Weights of a small transformer language model: a variant of Muon for these matrices, 103M tokens.
Each number is 500 + 40 x the weight over its row's rms, rounded and kept within 0 to 999. Layers, rows and columns count from 0. Numbers have three digits each. The size before them is the row's rms in percent of the matrix's.

# layer 2 attention query, 128x128, rms 0.157, rows 0-127, columns 0-63
076:487465518534481554596503503536461534475505481503476425533499534584543516509517500576457453502599528490569487519520471452452463506505544507495485456517465442548547497493505534500491471515506569
075:525449488605531539478512533492515455484539526534483494495499440458550479475483579538529523452549553574476484523443524457471408519528451602543554444592517521503509472521500491502515499491573495
078:508474496520529417473532424567539470454534507407464528624513484490497448517446519483469539461457457509440582548531482465521507553588501501542581489489468489464490463527511554526474480525540429
083:465487497506510527498459484570569520546455481474512488490430546465553486594465520573482497478481504555473507465512527460505503517506527571477496481536459486527478459461558426496504537517465522
085:499462442560507601523511546517544535546425477561474507434478488503492499577430477526488392510527493572515483459444460452470528476470492543465456552524486510546509540437461513456526450511498529
080:544523496479447475515484481468457493581491508447441490550555524535479497551559429422468503461578508510533427483415488431505503472426510496486505484480539517489422530531427560492467453469471456
088:460478577488470487521504560443503492429515446522534460515537409527402471538486534481538531449511536461500416488448551496541454496429524486541503508527518463547524501529498447530487494444441493
092:457581552437452394419461486488400514492571527505498459520582487563480527545543500432510537494476516509458496532543522500544537465575491386541544507544547507464478497514541552514468461491462440
087:474488541495493523497522481472470513450518474504454524505527461601428538510577528460538558512480491442473454497524485551610518541503511525474551509559448478472454504567570553531478509434458445
088:494434429504458458488540436544515436501470473555467561532471410511559459473474534466444473533562497538435449485531471453484491479501459449461529502519529546505505453581533461472427552526493501
106:512549499555514460518551460499506565530502481463482404466479492561474484462519451503514516467507446384558438450572484498458499561455549432432548447492484525494483478501433543556529447492568526
089:485505562549519506495552458500466536404481504517505428479497459545498497561478517578643419530522471541530523540475529517566432561560554465454511483551468533481486474567551415505567512495480495
095:527570499517493555531511503483472494522515523507494474545509565517509534440496531508559380493493504472558536451502453490468475555490510479507500508566547522540521506499436442517542459447531530
087:474529511483560584529477501410387578547544526417467388532525447554423540489482459493470467467552520448529538556445554521590511557549517521494442470468456530486491479544514488504553539502455503
112:547541468426440528493541544528515533529445486565495516510452526499487474523527573481496556502583391501459486453496478499458462484560527544529468485475490469471558453485521531479517491537515518
098:518528563521447481499485498479557499399501518463467504546468496540544455554537532482488588416494489505388513505493497510503493495537517609458573500529430483496476482525540444424508461578508537
089:417555534447491455428561513533421514494544548599428433488527405502538507484485447468454551542482527524480520526528595493545502450494525510520433463482517532475513472526553467478474522545510494
102:458557508485424492448527562508475505467578506479478474550528498406449493448506517500548496521433529559467524508540524466479506454508561478483464497552521508510476565492502443531517501532478449
108:495544520566507514525536491488447582481502462480492467512489563481444488496453438522566490516530460443533590535523548494505556537523582532471456544524426498454465457462459502503514472533533560
108:510432456500499503495527532511585543528463542510508491480497443482557556545475486452540564568536505581501541516507577479478471520527462592538456524527455459457527481420484511468477496498538506
108:502537536566496470475502555452446514478528555490489503567510514519456463467478447505539500497493509449502479538464519499556513497522496484579494549529447527438543451503530458470450538462545488
098:480498506514550491515472493514515505531511520450512464543450567560539478532462508514413497513524454511531505475482472522521468474560488528467492512515475490582443475512486535531472551496479478
103:552565466498524572542480484514513531516451422476495469450443423460440526552494488482568486556480509473539509480464527497579516447496519551434485474502589483448491551509434425470572541513507491
106:471532512546439474480518600567526533494493511552535456520550499482546522594523518478476509546497479455437496505542507509460492498455519490480519578502493455501451508490504447505484562521485440
094:513539424482560486505442441486503506530478500455478462489465433495524482477450411533497506550533498598546469534499492421525463482465525504524505469443483528493477525422480563560569550465513509
111:517532496459378493519540495508562457487519497499493504542571506437492507505511475517523471492455449522423485480495458474475526462545578523509497535481461547466482501541466483506445484485575431
132:474438458443506512513569468566449462553491527424509526488475430490483503489511475557463466500582516586489445514452443424494478381484530471456441487473521527479424555449497565488463543475418447
108:496529523509488504488472428498545461440502515498439511527471525444552499451413527392394471505537470446513526558547519484506474477497459448470493546500485471525504471510515508457469476543512451
110:504504416482512529522559577510534566564558519463575539491459489491579522453543488501478512495500541551543532440524563534513456543540500591508457523567477436522483471520489483489513456487448554
100:492523517501522539566478453503523472474480536445496498496558512533459472549473522564545505537439440427487422485504496590520503471542483511489578436508449478477494488471534541487485441486535525
111:454500462420439532465524498510590478537456517540470545521464451540464487493542558487533509497533468549453461518400559525511473452455434554457470523497458482529504499469495493440511481492451557
114:524541552441468452508449527513598443434559451489546486534509425471572460467429468516505489537547525534510511514497485517497511511565488452478620514572443476427467497540539503515552478423484491
080:530506497449592517567501461476469505517517537519535465498439511583564528473448417491443518486559522503498490530557447506519466507493551423494485554482505496491528406439491471477565481532582537
103:484559483478496601513530483531471494467540542508486483446566497492555433586502493455436480489533515518512511486444534432477517559507601439446519532446480553498521531436488547487487458496486522
082:553444486472531484457433534445476385555542474481491510493466483531454450502473548483468513456512535552527522485435510512549506492475411566516559472503547453528463515528524468439490430480541452
088:562472511466462478484474511429525454557455470535506428539479540508513523487475510554508535509513484584527461512550514491450480474539451533448479507396465454498465346578497512451504463573517543
095:460493502462460479463482507475481490614552445540456482516481527490475550426521557442530451449486483476499504506430420528536435453437418540534500481425536455522481493530475544482485536514520443
087:585509460493528450455515493460493457510477554496503490480426511550419530422478452524576506445504490496550429537501475478502512428455448564552543537481514464495474418529565474464443509550523453
100:538470588514431501497518439474517484496513514483452576437560438484439509565501526424463499487526534522472510539533516525472524548605565433545486516548504500515522561479456484448453477506463576
096:524462480478439463507572462539520577486517538542517520473549516510506459539525522533538402468502482506556564537480473491462485480488527529536516508541557437470501540529558524531495436502442436
102:478527548499471573548493563497477553476467482538464462562518563539517493569487549538489499534500497483483533475512475468524476561504543538378502484501462501478525550420478545477532564480539509
099:566466552496443492482521450548521454563518426432537557490530477492511490521539471480450459430463507483462547465433513483499473478525566507532401531536435528571515530471461507487477465490482544
089:483535508514474586505538484596514523457549562639468451480483518466584499498456560456461438525547488484442522525499490519508551541467548521500469474464485440548494465517490448512543449501520549
098:480542497412514450496512480431480482522521472411493515532534466509512492443488500563495440541455490525468438487446451523530421410488468509506463440492488471502517504536492492499437446535514449
105:511491541504472512485482485510518492561503540538484526478486540489475496405482483513444421419490444450543537466460508526552475435480425540510495528514519521526446458565510465463453561506451542
095:482489526426465551533523478530522600439548544488524393515514475466494505575548546476457490505491457470485508471522497515569513427475546622480514526542395488518443540490512559506496515518487602
093:515506409456470520541483478409498474480565452417508485451454510536544487416507477525485506498437500428484418520459526531492528549516496460561532581520539520526507515530468442492498462461522428
101:564531501518512563511529495464556457481448547480475480553549607565556515568477543495500521543557530508478520490510592509491515547474526531449551519472460518562505503444464547413471505601439545
089:584536503561516494601525519545529481507461508552523493489493529454530461496508436462496484464521558475463466505478519412490523560502480504585480503457503399491493524492552465548493421526517511
098:455495534498492506469565546495501459529498566446441438561541478486552535571536486443496455515495517497467548529471453395554468445456514513492375479468418508513455500427472552517495455505447551
087:456491476476496480449487467519450503528457491536493496425537461509443501543422518469509430561488517498518551505508524552529482520551447516485484475518509593521508488506445503434499501529515496
100:455547525457468515545453447497480489455526515454582547529459545435503453544495512531513500492513504590427482435527503561429508548481511466442491482567484476517517503448513497519535514449441456
110:458517533523475489470494473546543597396457532455440517555462465519525515533512470559489520495543468562517493499502536548510512603495522544454584493488492479445514500484462527494520474536454507
120:486477520490507509486524485451484503435471466444492491495506489458475437500453464495589456511493469544500478481490516424532562505506572562483522488431435467470487524363520497481484414516492462
115:435551489532484481528539471502420512595505483476479579472522414435502539479497493497507450525512523504543502503567450540458494495506507505521525471547473488478541503538495509476402504563540489
104:454446554550545539444507449528480459498455405480487516543547528503486497525497517535500533468440506534474516568502563562556514530538517541479485443473542457478526531522438552406533562477540524
114:502457456526524480505473533496475486492519510468526476566482451539493393487461438497552524504505578490452469490528510415513524565464366589398564429419465433512478481548514444451520474537539489
115:520485537504549460458487485498526499485547594523529513529453437500440502492438532507517542603513556516490531481471476512472542491487507495579551550537509446438493398499551542475490454538524495
114:585512506505507468480493438533508419537520517544544542489562516422484592621447502490466488522500500478555489499516521551541502487420455528520490452554545469539455498515497535436474477537421447
115:473527472567512449550490525525490529497453480495467466491474570467531501469519480458446505415483503366499466450514516492461538485480430471469429495485452433510480433565511482545495468491515552
113:541462450506527504524469501475550423558534485466465498538492472557475446443492505523539419515544442542469534481500475438516527364494426505507407524529494562461463469464437488514443471498522525
111:486496484527556489526543459464481502436523458545505473533497451542490469550465489497559543581427535470521540536402469538522492526436482563531458489590508493560550512532475442438499496544424527
104:509538428428471386561576479531575544528563463482459429517492493485487487482473472515529517559600556514548436485430530488460508470491557456507514488411486525476469479553465482546537466486459508
113:498508487470598404481494456559421458442578477546468537564463473516553494503520553470509515465478534539459535492463476507524501519551522467503499540456529428549438485595513448515567439531505535
089:538477558501476504475524473561502446493577502526532512491562505461513534497450442535511514543463523458496539525545495504403551469534528460407471534499501446582564556487515473555455484521529495
091:519480415526514565554480499482495507470480483482581531485492511494512473530560544609520489430500513538462462569484536455523498541510446524484521453556577506472561458585462537483534479529525444
088:490491494552429490487513544538487486549568462513499512500515527438526518509506453484572525546477474509505416562481469528436503552477494473537511523447434489554440636466525482549494552466468443
115:535477550527512535512498462480431489503518516504511427515519550485488456495555472599546514526503462453486546475499514531459531493497458495420420530386578504536507568457498502449482478524534460
092:445577474483488516485483568469478518521520412517486502436479468549487521431463482507458560585497567437523482524525507472500512525544494487510537527548469529529492455563578471453582505479511398
109:495512465549416439519489468484538487453473507442563451520515450491520481543460503475501515529490464519441416536454472476447496516516453494494462428460501503447516516466516530430530489534369483
099:558489544511449583537550532534502505489434496508565437563521522475538423494468506591532441480551438463493505429514530471513542428522502483484458510443470517460463502479499508498486468422544504
091:451502577427478421520535483493493506462507548485502522543508436448498532610473456388571428521493433554439502437539511483546497521572524504488449504537466478519477501482477546496500504511474560
104:527515511478521452469505534465479550421516523487459522517497474482417588485506544408536482500596437512505586519511546497496480528546492525403484497558479514497459434460446542521496508498543530
098:483524461497489422512509562538585507524514495503466525482523438433445498490441507417485533555490556516503483501558492442487472534605547510575543478506413525489530514435482518524564497495465503
106:546440456464533482550456463485533471585476490525466540522507532501486518510544539531466579486532476503551532478528519507471548408424401569470552482518560510508434527464442546435461488505417419
105:475544407549601516470528531463428525525537486527442496458476537550474518445488519490465554495526517456552506532568511475518480536497476529469526512527527478513497418545447512531554535454550504
100:475501509493583567463527486500459462489477482443533474498462422506507471487459455468569510496527450550502547445473549539504416526540547488483510451522481521491514494485459444475573499554489644
100:499463504529552439577557534523491585470439491526442491537516442505528500508473498439457515482559431518539487401526545442507490431521553569531507489488416565495480514470489553503516521445514471
103:511505512512468409484555505560531536510534581555461593453446427448499538513485512408521480502512464528469515451515555497525484503486514504417488514511558471472501524438506545544552479533460537
105:559509490497418583457480523564542500549510458490553497492491494466504468469513536506446493522474497479544461518419520535422481451487404475497563531474516516510474507525537527520392452499519401
094:484530485552498518505523413586459503502468479531427551458539458597472524499433504414528488466608478408551555444483532519505493504452567401467532489476530506496513518424526587481526530490501531
107:476464567522545508450574508517493538443427465466514536541460412507535548502509498449522465466553518536434502427459550446533522483488525497531562438451502495535482574493492455475491489539492475
099:476546535561464538533423508477485488579479524483467514454519544495488533527479477510481424585490512571518456525494455440489563534473434506508489496459519562564550464454499461532439564487526527
098:457480468531461523530524488468522515555528499571479529466487544409549573524512551502554568521498542432542535522533564487490554597478477540445526485556486577541488435468535504484485464515502512
096:515508469497447510449509598459532557519461536434463496460566453555488506528494462522510450566479496521507524500493518446482486471544532592503473517450457497484567537559472447451418542519529491
121:435455503502519513492522551533485529476481494513512478477444420447537482501453508478536505512557538519455481480450487547500453460572504510513504432555470489481514492483538459480561541508439513
114:477515443473435510547496520465533487534447511452538459484552474487522495551484499541530578531549548520499480474545460503451477421542486481426465426433505481507451475560483432468478485471476396
113:578480540517520496547442510590500519447550522529531475523504541525462424494526472538487520477431523463505467433519492570520514559509500542415448516462543475475516484550505547529511465560459520
111:472527503463486472510491564533560535537493448495503478549512464503395489476497462461496471505509501513502475476502433467470570482532510534480598455467431542432535454568512464534572546440506471
111:489553480502496437456483434558560492479536521520529513515579526495534513489424500522595430574450486582501556516492466522469539576532509523537445517457393524472493537436533532538430513437526499
106:511483504472484472540477535529559570501480476502509470513504461489497495494509580458470490506544524442492529475463496484499487514464499482523453525452494529404540506565433540554518465496549563
110:506511488523502566480523499575519506429463523592446473512479474484502457472532488462508435417589478475524503454510523477531544469476511441446487529491492518447597530516437417475493516513515484
122:522535481463563478534467573487470413579557532510556528518468576484481501471488488447507483510437588485506530452484479526488547576536540451481536461462465504552501544461482469495519514485467556
117:550561532433541456459481500500507456506470487512487473488479460488564501520411537473474480516547526536514522551434498502478491531549561459536572464482458503545472432530544457473584505529482464
112:441492468525536485513570506462520489484536459546487496474534456477471484520532541481524552521510552517433521413454499516512533537483500445526442416505463486376488597529541472565476486514487475
116:544491446483473461535455498477532538536569459500539492510569550444479490511460458458517536510549519545492508500450483505535476558456465451550495477501451457538558525516470493497567553445506486
047:483484502509551554510563466518512471493420469447533485468464408414522508593459512551482524491499495513389461533520500499435447554522495504584489560459530498481475484500515497478508427524458469
121:428477461501519481473555440514541578523521421501474578556421468482523528546485547507523452461505477531384494527475469507454450496514486510446466553486530519475492504528470463478489464495420497
079:458482519456508480481522480503537551495459457551469515551411496483526546553535541503494510484563455528488523473496467481498455463493502473459520522512569515506500459527478515512493439495450478
082:541496448461556507502579499457560516526563474517513491465515441540541534495421535586546463488478529606480507567513488522448501477494475498444500552433523492568500431454410534471464518509461526
086:456502465518465491469534532471483571482561437483481546456455472472511520559395553515478469507472503486444485524516449472444450495497489485426520524484516473477464532513514482443516448453407521
076:506538486544515574506461528515487501435578548560499455442497550484545475510486464503512497499492545490558502549545554529482547456528522511541499407554434508477487546463605527523539526536514494
076:485478440494471455490486464534551522481528461423530492493467446490549470506490492534439476444469486547422601481514498545456475484546479451469423486482504511461519474510452536501516486510484496
071:566565497549511510485479566484494470556448531475474433496532541529478520498559466431438455568545534450551576485510536499537534459541562474557452462511500469513397535500544460485533525527527465
087:422480562543522513521441448464404484498465557496510448485519499540497532472416508549558524553520574484500471426444502473521424447537509540508458511553481469488482519468534472482466534523532475
096:525450491478500543471479485439519491516503571477530439480482484455431497505374447472607529504485456478511464507546565510486508508394514463510521437440477510525563501503536501551498505539502455
091:513493493531465517520536501540487531483539473447552546495499505433506546535494546535505497477489555507522523454497499545484476543457388495488443548546515588419495473532551411460490497463476498
098:429447445576464452474446422405440480540495500498532493541494497496523465540479516497494486477515469477469385422452473541439537448488506429473481475475495537476523515524507493479479498507458460
085:550492498604487517436532513531523528550558496411538556480483512529506527537512530493499511552482525482578566491417479465418477563473560470508485532499472489476547502498518461471572486510487603
091:544443501526520397501458499509457511505484468530515521511486451542562495503498588461498518547483436507536534439456475511458561465488461595500500488536478420538560439458473522464513452539526615
096:544449477517533538490508488521519523515516469523479537501508437423486502528525512494480462443576397480490613450453530514483478535507559493490493455525564496546554516567462570532490462510522578
103:503565536498524542564476550519552536494449575527511497459532500426512464481578477543562486548475493425533464547574539484504485511510505526484540415516573501534501490499595480540469517489562503
090:531501509470489495566465489461516546424525537473517552466506486524421492538525457492472520556508471405488479509501469456455499445554525437474513503571595506516444495548491515490425529502487545
102:456393485370484463493419510516563513512467537467552472495525464500467514516472559500528441533537449476432474534475518484423405462572540449502529548522524503512525450552464447453456464470488477
091:464396463440511472539515469487519472544545470534508552554515497491440518544502572588518496432551466519455531510438480504551517427510554433534506542450505465488432528484484552451537478498480482
109:530539412517545446505502450463447557488531439462509444566432435492540525544518502546489455448444492516503514574502531581554414517482525500462511433491521513459557525499495523572565445532500495
093:542463472476538538508457560530495366447528518456476516465519493485510551459471565504442555521450499558492451477486493528527500483456525591529533464588468513504475452541452543515507506528444540
106:434553512487520507505497452542562599481456466515546487507496434502541512485486473487438430496531467527520568466505529464433432488481485520435485568491561516554538535475485500577516417470476451
114:516434454501531522577483487534487439522480430465506547540487491509566523559471515574490467457523418514475484543481429525433491484531479535436522538510545505480506465554404462480510498481415504
089:518497560481508503538463560521445529457464522448497512506560479483435554506542482446516588508508489466548571486515492494567509422440521581495531500556473485532486514453520440531526501549508509
096:440491543550520450578496410439538450469522450438540503495531507519542548491449493507488510466480503492515525496549567486531532518574520478448501427550461520485495550501469435501505443550511538
105:490454581490484464490451467483474528590581450471444552427517587536527537497469473501485456441506504539474537506479520504494469465535508461479542425425508628503520505468561525518466503512468472
104:446465460505475516546522459547542542571586553448449561432477511471487543568552502522482450504478440528489471388508427481509493540517479525457451490553526559585491575470468480459481459528517460
095:479585484555512483532551454510534447506522482568560557496458467484480532538440530509475509482425517534525497421443474516452533486546481521464532520476492498511447542456490459467489477512506484
106:563529512557523493490514516505476533526487484537476550554442451489572520500534498504518463568448481406472470491497454456518572471548466487523438552511480446458493491473562516521440442484488510
107:460529464476535457477456453557473525501511428544536486463509474527483497519448461448573500388542421516406450499541478447532497470547502420504526544549471467514511533561518509415428556547475469
110:624484513509386563540531421489455465490466526559507540481444468504523446465527510407508495510486581535470503459501488435502553479481473548459556491496516486536477538520540481478540568542500538
100:577511531516513600480462521556523475527475509491502453516497580570462546510547452467513556551501531480485544486532527429544501478495506559603512456425489504487514504500525481526511462526561512